Weights of a small transformer language model.
Size: MLP 192 GELU, vocabulary 8192, 1.08M parameters.
Architecture: LayerNorm before each block, learned positions, no biases in attention or MLP, tied embeddings.
Training: 134M tokens, 4093 steps.
Each number is 500 + 50 x the weight over its row's rms, rounded and kept within 0 to 999. Layers, rows and columns count from 0. Numbers have three digits each. The size before them is the row's rms in percent of the matrix's.

# layer 6 MLP up, 192x64, rms 0.398, rows 0-191, columns 0-63
110:540485528533515503505572560496531398492506536492500467568543546519578477538502548394618556470428555530491523566491472499530438454382538475386477453523421522493435461512517454515592503507426537
112:453545538610544533421614559530504506393444497494620443488512495505503478557525504437531467550538446538529548507526472598454434516515495483487428382482494428590485510439438487472504490523496496
116:564563480634544590520544447550450541530496522445508425469455467497458508473474590567478530547492534488489491447553516411423438459514596496492538508422411433465550463525516555531517419517508431
088:491444525593493568467583520446496475613466579507398546510461421537485510515539471457429452467491515575515526454478548579534516589577457520514377554429548475521454477489517465482460531559553509
086:506441541453471509555524448463510498487464602448596552525477494490609503462479501473563573541570480482630557545432370515488442494532556492508468467577565551473537530496428460543562507452478483
111:501469515543543542546540485480487446555492586505450443454448482493402531449440499511495431553537434488349457460452546514490514535465581416472485428604414518456542534448502417455552450499478511
096:491499551501498514553524477553483546522484526521435571534496491549594423532464446471543402516552507442486477409562577498451550497439443390512587432472477485364459435499481518503485479599452496
116:497463589544437568483553507499532413559368496470545468379516421559519463553512501479475477464584543462508458541467542532450628401514480533509457463525524463566510487524482518535563525502531571
110:486494469520498500573558608403448469474541514557425490411449454465431464452423477567438527589480469570512508513488572482584565542475463532517444601467421548508527469407487511484462465517526543
113:444464470619461495577518487568441513432424495521548475488516462464541460535501577470610516616476458580504505525522549532520483451575512493477544610527394511477454536423444482480440524450485529
110:436469505526471511493557517559469455487495550512546508479545458572611474550389442453518580556466519410510499483586490473576547463596372479503608497542459491471510460547472547549462561462503502
092:554526444505518545483514450560450538442560442492542464527486537528423477433394528538432569483547509394537529493555600484544456465507424547476452512534543606534465519485432467451489389470558450
081:542485555572539415433451452524525481452443477465602498538537419527496466492489498623553454525495513488527497507624513526536537504554565478606419547475497566541581482486536544463495476413575521
095:474566514480554492562445524572478521485453447457557493452550595527516506465517447528474524516594455452521541452460553443466469448561514424532681450481450401487486427469474447453523493478451458
102:439560542532483510449573437537378523513403554497535572528546510519554446539477476358505480370567530490536570474511419493499453455469496498465493459483477440503514464541500555579558493475541446
095:538349387505481493568526609517480483457497450492513439421502473541535505450550487553603501550498523525483531431596543429475455526466513504372519507587566510471558468504502522509527484530483512
095:488428535492498498555446508539501422603444571461463491528505625501490569477512566455526436541511568603511448520456551524550484563468455466474476490484619547505518553517425533536470383525563483
110:568541462456422579524514618524501442566521501474487489423480490467575402466363489488480458529493446471472566469564435501606472456522488497554486555544457533583494481471502452527466566506424461
086:642491444454503512498542581452497515496399468598469564370503497464464516634410519540526459544505493513520456512479539529572519543500535495486545532430485516418547473469464574496525540508465540
090:455462522544407508617512478519525514450533518525562574462514469422580405416441563456457527404514557512512509444413571564473445477452498498495502445501523489475536471466436465568476570414519449
103:486499523485400518513505587469562470564410464494447386496468503434469482489584522554449514607518492459483519430461581521534536492405539505388498450461496502485451544433468479545503514612473451
122:460521451511513488458599546476564461451545522558512552487477538450456530475407543496496516523467531579477456528482532503495412541435498448372505441498545587642476524501371526534527486522432500
106:459535455517484514540539559535585430519517464485496412561539448493434403521524451464588466444505581517439554458578529512517491378429549558449468443423521424534430491497491488585547509533465516
130:479591446463554473418494476447517414516585464558537516475582526507466423501517526534503587534558378518492478495520468532492470478570551423512498632519434478589423519465537445496541465494515438
105:655517448473582512518523466541370446545414616569518534479490441584477507468484453493479583545476499504479493499475530463502447517540439543441465518507558546468461420545449506521546429460498520
084:457504552485477529440543526611541505482503608539437481528447545585449499532445429421456576493559531628566507431472476572497542518629454477466456500455452580536494519523503514512467510537506519
108:499541540516528520482573589458453506513454488599393522507463518415509503478430518542557459496422540548538465438527498510522465442541472417499542436534478452455453519475569569440646568500444446
129:511589583558427461480536425494505422503432451503538505458601467432558482428482546510558447493480513506487520408500538502487527567460466508541442477430445559544418601551475498441437472474400518
083:466520525571594525434572495546597514443505503503487452449512487516489476513538469548602503507379477563517422482535483469495587539427466503426492477494613498575441447494449489558466403571507477
087:585491589562509564445455458508460496589547507536607436499468596446540469502575434424557400479569494543476481529448525540560466544493584524479527496422541488498545460437544458486473441463458473
084:523560547508462447458469491604449543412485460503441483565469446458587500457437541561521546454538420588516523607473520538526450438518514500548473571523551536505480448537392582489508473558417493
099:530439505414448368428508491609445554439509455603470535436499498519458543517539493386532431529531469509490373461451512424480466539422507492490455485550545546580494484502527504533493512503527524
079:521462494487410502472477497425526515486481550504562453517458535557587475469566459521543584431445446527422468501508543417480574504340480415503509568497471566474495483488432498517434444568466424
100:501496482436492428526619427434486512446496586460450501415539418486562547599502556531433519505455519510584482442468524453562509499509526542466530601476420485427449547469492428444536499562511446
092:537450508467422497511579469500481479378457442531561522517518420454495401519445503439497670471476455444499430463520516496537490532519554541475516523542466516505540463516487475512476573594381457
089:381543554509521533454482422505398488478465539552485446538457522521521464583418488558601549513464466476513453580529503464475517531536512575458466457551416553392567567527495488521601505448512484
124:602433488485580572454544410472436526451543518485454502498577502567518531486527494498435442494577446564531508470391562608486496475495532497498496530480479514485497436568401459553479482620502562
079:446495592554534495471489393523456533428460538446597494555481499578493496435474539501391525505464533482631442471573550446512569372452515553493504497479486465455500535450519509575492537457484530
077:561413545516440486492531447511481569510587501443487554525595469517489561461569492467583520484592480476464457549548474569544500515408482512571462563575445498404440519428530493532550420557514435
092:491396504513526409627524481587494471490401532447493495508485523435550383508432579468501456526521479557500486499537528446552548560481566425524525445498384570524498472551476562526472512509439517
094:520455573482459492440445395470544429448553442546548527425562431483449455417481560457498412441521487503522660534485519497456447433417456479423506503445487451534471486490489491550527452511533486
116:514474469454507501435560513563551523442466527514583469473594503581479452405498489476572442505461502592440448541478404589459457553455493433526549478446538472562459462497543569507563488418428439
086:548538503493464591572469493466542548501544591613478563455442520385466488460528515467512571461519535517496489488550493461476573434473459487546569509454498490501502499452322485502539558524585459
103:496470440421544477408470482537435450440516524509502544515529605467487470427456506399585457532548446542568478512539584542472540571496518412463496434590497501576520537526478506534533573560431436
076:595530410411492544486432457510555486508395489420461415441470532559449582420504525528554548506519496570558530496492571517471465594526510493477517579435533498596430506551531520528534555466465502
106:539449448578568497568525502510417487459480486502371423521619511490458465484486449478480447452493423547563554551474486589480482480478520540595532485472537554573478485529532608419550456468475477
092:558532450575483570486495444490504540412521418511519452583507472515370470501503630481552581501429423485536478523474500539531582477425473477466459599458483462501525498451527545410476538466502446
093:509395485574510541485418476457507484474542551421608596521416516503403456420477479490478479518487531504531468429556422482453561568523437487496494580515483622539528510474495574510478461419498503
106:570547530576589469508492630532414532567522426583438491454514570606504534519477497489488539529496473531483476480498523500413557573533403485551473508418495520441524446532432468588515453498501544
105:571497540518406488489597509463519473420501457456378453535603611480588473521580485403468473532437463425498549477456513480462516493450525437552495449596493530475484453477436480535521513478479469
092:450552528501459494564524510435513482544417563490470353579501497537465487484512440575568529613463561469508535515484533418527545461420485559476480491603499551504559554551442531546554493417521529
109:539536452506447567472475472520596455522459529511503516456471485393432461483460492515483449451534461554501658409442502553530529451442516461457535503544461426639506523483482548596485517531478458
085:563363485504406480520440479569569486519470561508387577461508500492418512511562478449496474511458488486593486483555545482510502568538427437498491568524552442540535550555469487593475542581455472
098:470451474512559491476445516515478416550435420496538445459557523534495503542624432473499517443558448447508442487566492487480551454557497472520430478561492585575463593505557427537539499385545570
099:423465489533389449651453464562521468571544526463474528487463483430531495459489528449505484561522482428515517490564536497522523514544497492492485500494615549535414581437534518507599427448474413
090:516522493442500410465506538488546495520533496480630421393524527504419613476495469461555618585513449540525462535417458522458493514430502510498517489535482601490539429510443517576521462499531561
105:579519525540532550547568555472490499505496493495424426393578525485476537466415510544544450453384517469414529546479519492563502563472525492421517486540410429618473553448454491554544466450487482
084:604505591570550505510537453424485520611510505468488451495532497516563458549518379517528499547504526397489509574503491466444532588481508469536581464611518444502592519407470486538477480482542514
115:444483483481430480512524464546498552483506593504468491478496516442480546494452525467417423495539457551526587501496528464588453571560537487432471468480422553602568508463394520448588482564600430
090:553429523539508469548457462559464522539535621374457466458557492532550534560554498498440483499483456434517490565408525554509559473500495527492486497543474624450441546532480442529512397593487544
096:569583458502453406569495575519490387472482478459452446459512461526555533472508525457512460569489548492497483513582442454662550566472548467423543456502511553475554484422491490558549458456484475
105:491447513568512428491531543583515447444445465513541527532513449401472481532451463546462558451511537486469478518437558531460443576445541523501511544485509427471586508526608464560461465353417555
121:500578443575524432474551548511439462479515464531486538469530553501515509536467454527558553526498489547484520442607535469522567540442627454511521432422474551448537373456405541519569478523574511
105:396547542455580423508504523519403443408398507490496454519539575546466457458439476452440526560531537493594602469481505474464495536415489422481485520466452538514447525483413503557477472524539560
088:417461497522583566521534518436548482481445552475560553464566587458551376484477567529479500534528457486478491463470521517541443473515567438408505458483496576564565532620515497548497556418553460
100:475513466410452491563549425540550384475506483441495483511511561573461434558490483557402507554454557516475545491495483458549522438568499519580535461569477521551444523488485523632569466502418565
092:523458600490496427589471516461364517479573534557511465489539527373487567424444496571476461546533441481451500485456471570423458483441567480502496559489532536493491559485489570574462548473502560
115:551474396494558543519610536540467525528503487537439574497567448523544483484483430415516419491550481504469537458556473517443532524585420494487584460436539563552409496472541463431533463448461590
090:463470575489452510441562439425472467479578512415424527496538547435475484460486515472443488499507474478448512508597517426581472530577577399395425535492522566469400518487509466513522442575488533
085:549476534502611520481486523535534521461487432435506468493604445470599487498479471559388561551483539422499453544477588544477442566514501496573513437447546519406617536551479543486450476543504495
112:546529473471513474526584467577485436442469569515471481417453462427486586490544414494439397481610482531488551529411500522553428498443488508474492452526459544542513504455380394519540515521469501
078:457565465572547445450504515538540507485572544486518498559481464572528507482430607580500555495538473574402520471585508459433413438539435548541414549510509474459544519504463575612468490452504484
118:545410508463599414468513515543594612478462508481484490419549469500517514430523502487441430496521454553543481456513495566445550523505431466499564441492475554485591567598409519553493487546424488
115:469485459499473427572444537557445578442467417503553479536568448428468478606515490435499474475579438452462561379502420460549529573461488522484460512445541497500415508545523541406475531457489483
088:513494473472453555545619485514463530457532562538497491548598495374517514461514508495493487487564444548594485524512531492504617554434511480511424487434439522480521513388504436490537552425423574
099:479553497571474528551444516551549610501513415502488432550461506430467462456497521534389514442519523515456574475479523609561526551464527454414501506489416467615544546494516604541502495506441539
082:530439450577474481609533476386503501546448561510411492555383466448564463469553459436539498582559517578525507529477546543604578450515488464471522492540519558550460587520491499498451477497490497
112:611528471448552551494580527547467433478529537556515506451573532473474503471532434533450507608464512424428475543514562520518441456497523384457482534585457604415543486492453451461493462453459455
102:501455427561475537606530429578492519481492478494505448448499493381436422521550465481526554486413630535480541508472521514558475408519565515472543460430432404501484554457510552517531481528444535
115:506451532542502541506496436497427462486478461510441519491490534554469439588357472562545520497398422513557544475433480547522462529499501613547504517514423478425509461460585498477587464454402519
090:536473433534447498484458512503419555506541557388501530440389512539496509496489511616532564513483443536546453536523586495488447422428521530483446550514447614551397504547478534457457536497517433
157:516401537431509510490596530526447491537450426472580515516442424521490394487466567574514502458579498542571477542483460536503427555421513507567618475532428462484479534513526549557501503451419531
121:613448439499581613482529495526495499549557491514457420525532493485557423524449547485511484522552505502543421452466464484579543460516536359543456495519357533495475504546535518514470504449449434
092:461484515494548440459474511479454509601513452480497540505507596471332524458428534548533527489577516549472509522543515556509468503423513494495472549481438455466445472561557545608628485484449564
095:492470480471527474527523520528522483529408581467504444492611455498463544539437466448451414504497409433461524503477562592498500488542489617470521338495534516552498531517463506533515529462552610
090:593480556460509520503469526543498456478491476581517461502488448560437534567474531581433388428532472561465506424368462470404534501482450534513412523470560555433554442535513520465573459484510483
091:541461523520508451548554415488462497576487477453523406482473428528479489427459480499621495412469428504567474568416507445483464451522483481520568473494532607507529493504598611519526585553499514
096:502505522529471514408414483436558412533573528472557502564587558477488516545527598541432518430498467476460416456525524417538447471566494538464494538579486508514570501535462561532475405604468475
101:475483513439509434530513471544531395408491506484393458502523490400440533521508511442560463557490445547491491514595405521470531399508547437489486496435488538490387515543520456554547567422517558
096:600407521503491547520535538390459585463546502474472477529611526482551531487539513426546508627555436511479525563498541447514458537461478594443493555492504492513441406583532526537535483434512482
105:406489478536445533606540627526536554499430492458465549520510526372539493505486473599520474554494446529505480512441558496488441509477484575583495587548556507557511453517446518481454431522448580
107:492508406591581496552560508570464520522546593520497487493557482475401510590486485459513458493507458619387516484563479551535484472579483471459468552499413457506597534584508482538467538537503533
101:467485501480595474476502484484534617394474503481566495467498482527488433512521465411446531430568555544443521591423531442422402553542541434440498525532444524541475597425438473533505494502503523
082:498417549572416519425511492504441469543493435547474513431521490471540527546434507427420480465519523458476429488648570612420474456564531466450460568519480468495478463494428479453525453499451457
095:502529429449553523485547483602493500519463506435605562516566502532505537524520555361486513415519503423530526486543469560521502457470499507441500572411570444499500487540557538638494450460440523
101:456516438411424508517432499554507445550492486384461490469464536504424456551529501603472481523549506511393528442446577443510460525452603523532490488522497489486553611568545547495504590559524491
132:485456460572543487483583447536554411519468491500450498452494495455560448542538440522514508501505487568518443531500560527414411552486538538471506561524566582442579467515416456559494424577369544
112:611422507438534529522511476545493545506502508472538494389571578472500448506476503468560607505583511527545473483464503482540483393521409461529544456561580411483459458570445488426510530494535578
092:607380537471507563496532451515518503452540457520616456481517521413547563498510451416564552473494474496576491467563462507531472583461439517466564483421461536499531438474550498474502513549457625
102:522433485591434500533559500497508533462404512498555502518513562366413538494459502447513490481530483416518514425570425461473415464504427568539490545485464426570599578545504562506491452517488480
085:453381525517478561411542559514506523435592397469471526431511565441528556482473451532467511454548589519536515523488572413552432482470496552514502408461533535526540575490408500450504569494505460
092:538533485466533554491562456472500480524479453416443450448550516464510396542567472525512528474510395432527578499563447478517483459498480506581469473406535488392483607417464474543430537409537530
109:515576473629526508545407555507500493521438491454463513539460513564448414458522512571436456527537469379489490447522547510545394514488463524420509546491463566574478509574486573519438465453443460
085:533655511598493493520436440555423435543494504452526570555499404441484575536506512604486440508523556515511517525567529487494561447478502444436530535536562535488532531510525511438459509408534430
085:509592501502481477468434516417377436461540546566509427530504512475492390509439484491491416559414491491561468511443517505540473439410541524504432449453491565544605502453546563482471540542540544
109:491464444437508545545449418505545453512596536416497469506596541388455522527519469416464387546531526562484503432492587482534503499531575529509474481555526429533562517555461417503513533525416537
098:554468536520506503525582470572524531544444501466541550547474500438461514666470493534538449573520436596437461534453504461485540505457593466411498430461445597498538440551474517510478487531437445
087:495514498543562490431509607548535515462561390453506496561593458566513563447540456571486541531508514529545590460510530464539518536449511463498522381494412531438589473478511424517509579497503580
107:569515462502447603534498640486498439501595457541483513414489424555590437479509521513435392504533496486434583440504472502521470535568451522467543464516529553588441490524521448509465549502545539
127:489462522580589494533614519542440530465463557492494487520411492601486473501489532529474464506538518558446462452540484526511563563432523464521555477437434435558464472468448537654496494497616505
116:534542446491563528517547477414349548530523465494453470412490559506466444515471452582469425548596565488556519446476524448547440382504493495567504504525434449500480569490468467472507467468569551
100:427469502515510499486460491484529575584573511452511530476554550588480479447550405461447523611518477376459486414556515456448545501487574460494486508521385570439588513478488480513550439524463490
091:538590406522395494496452525599455493436505430478531558506507412428555436473533568542560524470520454522558465471594523463538562537609541443502447465532533443515571472516486552455480514513438504
088:539519560421588496485624538489525492533383403545549486558396518518512440352447529541507552482507501471462465479501498420475456530471539477487452486457471505510583540475515510505480473467425573
082:537427411458448523420401420591526423367477470552507471501477426516502556474539510559556520447465493499492540472449499496490504499538552487569453554548582563453471568553512494543549486468516406
089:492442540464494545457555425468581482375468422516507474497600518444490486423476513472524523460494442509581457496561467447470487486534548483468567510490576527518642448492590591493526432536452516
088:453551451492485496479370412479492534503506567441399482485533426649539431490446472550484541560537453553454534448494443500514473476465562479521442552445523450531419513502481508465522539395540529
116:455488569538484503416482517404527596587438487501508441462570566501465505492495404443448508601488537512442487478472515492423518539476500387405538450411551483594472526498424544475520493506533504
111:501585467477615481494549532445591483471495542504608470574544507393428504483498570542445512565458517508496547435541515461505417471546600453487473525513457502514537537539475510596547620487495522
085:449568543554488490460399573531490458490563513520499483454496585558441523494499390514520524470502472462571509441480561472561579537514547489480544505482441428509505357457434473625516513421484526
098:534528472455496573441600471544507510459425475493535536533561498505494481506499460557550437496487533496464565614483580445589540522452487505580552470418477442570538575493610518422599521498473449
088:458544506515423486502568497549482599447471469409645467517510487430542562542503531543468532472460533576500474524422377437552508451458568426475420510442522550510514500515514463473535436487449449
089:518611462368563495523481583528473532472481482436437475546528508496525480493499612493365496481455503453517529461537503499379518484551462454468465541569554529462504525541419581450492423526523497
082:592525588533502411493439589504468530495536515475532543516530461491534563546529413557433597489507564439499520511447567456410562543486468555504419436573433531486447463535472471568527486561489577
121:502554530437553463467549507452532549539437486468524561530569531577472536555533461451521395496512476512597506449489453431504451534440516461501598540494421439584552526405361505554482529518476501
104:579573448478574560509488426506450469501453597408536481533522525523554537527548514540477386527463487522492552541585535514422447491513499471538545588512440529482551475538358594499489531508543473
088:460490611412403489484437488474517525510598528492567584499447401488524508502450431401520532490542478390531495443542474437501540497529484496442359457514555535541510484464526528460526531483489554
093:516474506555521484498474422564503424497523474499489346451482382461529542503479482498563589679506546473515530499482572538589551484544520554520522558540513501470452547475507565498518485475468449
102:575425483522555447485437505536533485463437469426564389481610459502488498466566423580524515571475465513551574535497569540580442522522553508450502585531542457507469452536474491585480464477414459
126:521563479487446472657534538560510538456488541483456487472448563416442464514531464512479470390497460455530471415463512472476479499510548503577488558442572550490448505528532571481474467482349440
100:452410516417547476554493619480425502570479493539503528516520509512467449508526468464588511518429429589517512503498444483449453526435406469433463482611467571507484535431555456580516493588502468
091:537560437425505624464467515429538530444556507414580453520499563492567533527476567496521422554551513531469592452598427525486508490537572499494561498458502454475558525482556597475528419464489503
132:440389405534476500556518508571438503412545405449524580472546497568469485559506518450473450553455527601507509485466614540517567496468549444430557475443473555515559495526514425536470532530481533
090:519553526547482508467527496500487471465546484490512528548401467451479456574528509441492497422547506478590537406608474567510485467541552504618423545446452420494419507483497608487477540419463423
082:495561519451434579464445569403572426532528531525423537505444481479498461405453508529530461504480456453435550476512504530541581419558457526533411498589421498466571577510564463541541555497542514
105:457405529552438353558484490503436472561509605452448458490506451529568531513485407458499527486568473540552476506438598453558573527473525552488532517516533564509488422504570506558482453443533462
095:535548574457513498489579497492499509519539545501458557571492551550483553570450476486569436454491395490504528525437443558534630528451556487459474472524445492616537509427547530506585485572470405
081:426499548550423562519501478452492441515498480526604468499403488392507489509459479543512506516472490422554499473529475510429583452541438496404526468367544469451540445509419530484532513582439433
102:539481425554568508470616451599484436407517440473491461505560523447573437515508533455509468539557564506518526445614489413532493555492464444534458477522450523477457540459578521449576483467452432
090:479558501463446475556498400464470502492562495488512405501462560599412513477460456485581503512606448491532494454468520450582571520561590498477485565479523531592446453484451414529550548450553553
085:476516474502512471407531480534448486460529518549501381509546507501513504549622578548509422490466508504466483467536551531512488540390481595499533468529517393468454512558565559579630543528498553
111:463458507491450581564492501547573474476480550468540549536513454511420416457577474485501539556561535490440642517525541444432522498501469551415537487444555551348574486566472496509517507469520496
096:478447533515539498545499525523486460490398392523537450483515515548447499598571565455476440501524456568514505488449476459432451569429416512420511510486557523607554517582512584526471503397508439
102:535473478486514458461512551546499435516516541461585443601557493468520483561507560422480444452522502531579539521513514588548492446530467395417534444570446442466490463465556520488482383448385479
080:425627541524558546524449409550491554487462409519484563494482490478501488524527475502493558470475509456499520451449444391484509405518482568510547520500465595483587590554559461536527565531562421
112:607469438516547591600646489512513472449541519489453423548521522457471523550501476522492451462495520495474554521474505496574395421559512417478490385449432501494489512475432529512536575526491513
112:490436515538588488549465534493597413352476578466534431469476416506439504424494505543569509456522511507554582424590482509532562556478509507496478548575448493470541533453526547562498463519549477
100:509512480424369531512498428510518589477509428467572541488544430426483393535516456490501520616521520557550525500513510488440517550579473523483464544443456511527493453576504491551443521383524419
094:613542566504492553575577536557516524476512415576459468428489565468452477565495514488608525454536464532422447562495511542401467452508499524574410512496536451442545506524495468439541492431447444
103:491459504435491428506540520551501482413434537489519590501475473488550393488525570504390561486487490519560483459575474454515402536524477453462651475449533471457460480457460591529437469484445540
101:513430536548627509476531578471463498540416431495466473477496418523430499493482423488545480574520485508623583430582444548438498523502496570508510587486436504442531521493489419525456539513568543
087:545520482475439500491468502536560536441556526501575521542419511496436380475480471367496559509541533489518454566568464499484456537482473501502446434400549686487501497500460470548519499536508465
111:525428472443530437515541526489484476434523465427527421464612520559515483494544447548514482566561411523555565447617485454529467460475449516468566508572495486485434480376548470588513521511484431
104:530553422430502508554547567439535431513433494477528484375560472469490494464462483486488528507546598509523360471451495453531475404507624499510509486532447486612510550473437484524474480472440514
088:551472554521467484548558562463444510510415544464477459499440377514555428570502493459510498495525515475504507551521381556515633569438481486554497519514474347524500497524556537545544551496458476
083:523501452342543457453483476421570447491562486532539531627543517548448478597483496453527483495531514606516470574511569453532554501466538530534516510422485585515473457537520453511539440526460562
086:433470494591454536558477540511399572483405458521383568542557525427472451501536448486474493473440509505462483459487457472431441527475453572416505512475460587467507501579550462464538412527546438
091:513444538441563507568503469532456511488543559479598613399521538502483436537528445475461481491544515533446551456478542399489471410493461508383534448500490597501475526598530424499461425483486479
097:467480399544504598435548575508445413484462519484493523556462482555514491476571496461487592497479478472452490552483493559569546388564498562559507491501494438454543491371458514525526567457597542
105:536536556513564519543436483464474534469512470531549459548564536446486458452544476478445540584563440505596453481569488529530411535467520550529486501456449630516460459553438620561492499486402437
086:524412539456543586507365492524475508564440455605596442505543419517515506509540498472524433540566490578463543541527508431568511570434475503614492487428523505521472573490482503474502441493451506
099:423485512430581411490556516522455545465494428530530479567561439540471550376502455426532507533505444460541480482491505540409559541464486553542412531562457515490574559474539378513545440492510479
101:492566535469427440569418561600498464495504489480541476477506429489431579632480464564588445505639482496507543482489473521511568520477521503501513442547481551504454503496546551534498410505582443
096:496479469424442481501455517610518451517506525538441579440445461522523532514495421490547533468505494457571458476567439339496504558509493553501544530462410518419581452491445512432523431527416485
088:491342458439446415522567481521568565509546407478562496506511482548560535575541365481511490455547491495400550502484515496423511552547558463468509544478465475535483572492510514436479454517456535
109:547563526484488477536518552564513447543442553489473465392605580506453481586505454527558448505538560521424484570469412544527467516539495485365463563547479551503484525556471563525568421502456525
087:417473478501513507607521572406426620457471498505532509649494529478508517495569447508436529470547451541544472455576517542440500526491532554542532429424463541577481580519551546500451496520487484
092:504454546537437571573499549607474448571465488428510472453582555451385491563497498549489541552444517412453439539504529465471540571458531533519540449517469428523445448515506571580503513500488602
089:520453477473563468515479428512514384498528521480517505526473444532535468589387524432473450460517500490518605504504632468481440462570490536521484445481640458586506532464475451564449490532543536
111:491451524514511498530582506574602523468463487518462498419492540529550437472463546471531467460462521547393496521531467514389462536516434448504554361421473499437499535550474502494594472438417427
088:512505542484526523461538488436429483577513482449479501589496489416448519484531515486357496458566481540572542606482389467474415453410538559450486528466476568525520540477412458554468449459523493
104:464502575483496490530526515454493492495523453530528567411515443482455523460512448465487482602540481514499604537557571294479496527518434440540573533551497472576544504440492511471459502462570448
081:483487434565492501467601527442489542479534367443481497579533517446432422587498491440560438496587477601552577552449521525449492466498518540474483460578525542551538550515523556439471543476449526
083:500498405570510480503529483511532476406497511493557621508433458456442552537434497555489441612491481475477480428495567451535483473539525452486568456541440413571581469458546615485469491530507434
079:495475609426554439457601484433491506464494610475516511589486491446481472475499520433495583493557491528478540518469515466466533435437513474525471514570440495362497511566378448567452498520474495
101:466370564496478451587446440479513428505393571414474502441575519500456501483510517448457473543566482532461431472527462489516571660529511486500482453479490532421477525497423468492535482463549484
118:618480569495471520538578460459425502495467538473474582560460520490507586520498493510408439462536517527529541458529496482619471610428522513532508455570445503581497444567449477540593549545525522
126:482432520473557485470513590549450537420444525483490523466555570524496531513494418456466489497464440423518536571361507530446552535490471446479513511496453450594554570506448570574472501499402594
114:443498459537585542514457480558576445534427499482416498507443520489489450568565558432513559505594426518544600453522576516505472466461444496453480532485418357483521515467550525500544445551442505
100:438495492611522492551530548605490420514500468519455586487604560533371450554567523447507415554490498483427520468478470452442468507490444489526382482419501491482536584479489460502496520471495475
108:539586392522468501482492450536505552406487479496520554475612412495592460461471562460525506544563535532542455477430598508548472479506538511470527545470438518453515343535466483512513444463448476
086:554509505457445477444545510511462419504475520482365519547423569448543485404548525386515482533566507514501477504436516513552518565489498419430452472511411504498590463487515510609504567484561562
111:445435586500537449496579524440530581507456450446615537542488494505495554614504527537512422450511516529629559473482407552467507507455539476508518561498491524517492602421483507464532457486544426
086:470452516455502543619541561502510512444441471474509471511488467512497404608474549457487556517538463584549517539531460498416555414495561487482534550419493426629444508528521573455443420492484483
096:493510532471447527594507486517503578470562409424552423538539527497489528522582474624461519511542514477416544532451452536556524471459537416482597526471424466491546548481501622414521517521470460
131:497490534566502588507538524513539434501508579537491509457393417465438533482499408549579517441522526542524515465459524419535487384492515441594441393539495518473466541389478524586507511515516505
093:474490490514508467519556518555570372539472636380554534429519543474433532512490545610479456475511485531455491492562524446528511453552565494534490466593468548456534482423425492444560519523535523
085:560474476496450574509586576475520431507481514505467458584494457502548511458500505607454495415475460592521489445517514532547358492510491508470492421523570487487509493485489343483453461547454424
096:517553581501475536508429524553536547446491543523551484554485471585510417547482548480438432464457511528598510463400457552534415517611495541475470467582452535585501574490535435499440461454432530
107:506531539472493461467403589499513507490529517453579382474574557505526516516550494496506422596463459533477456490488483436536593590520554461554410443403476570464520495544435432543523571523509469
093:490471462404536515433573517490478483498556524513476518588546443591476501595525428555572432585512488519547491519559483378470516497490519608490475474457549539556477521610580535464550468556501500
116:446476570482491522544435570443600423484498572562533446495493519506554521493490542464518607456495390518495507459513462381509488432502507365529405490494490499588473479528488541548554526561461478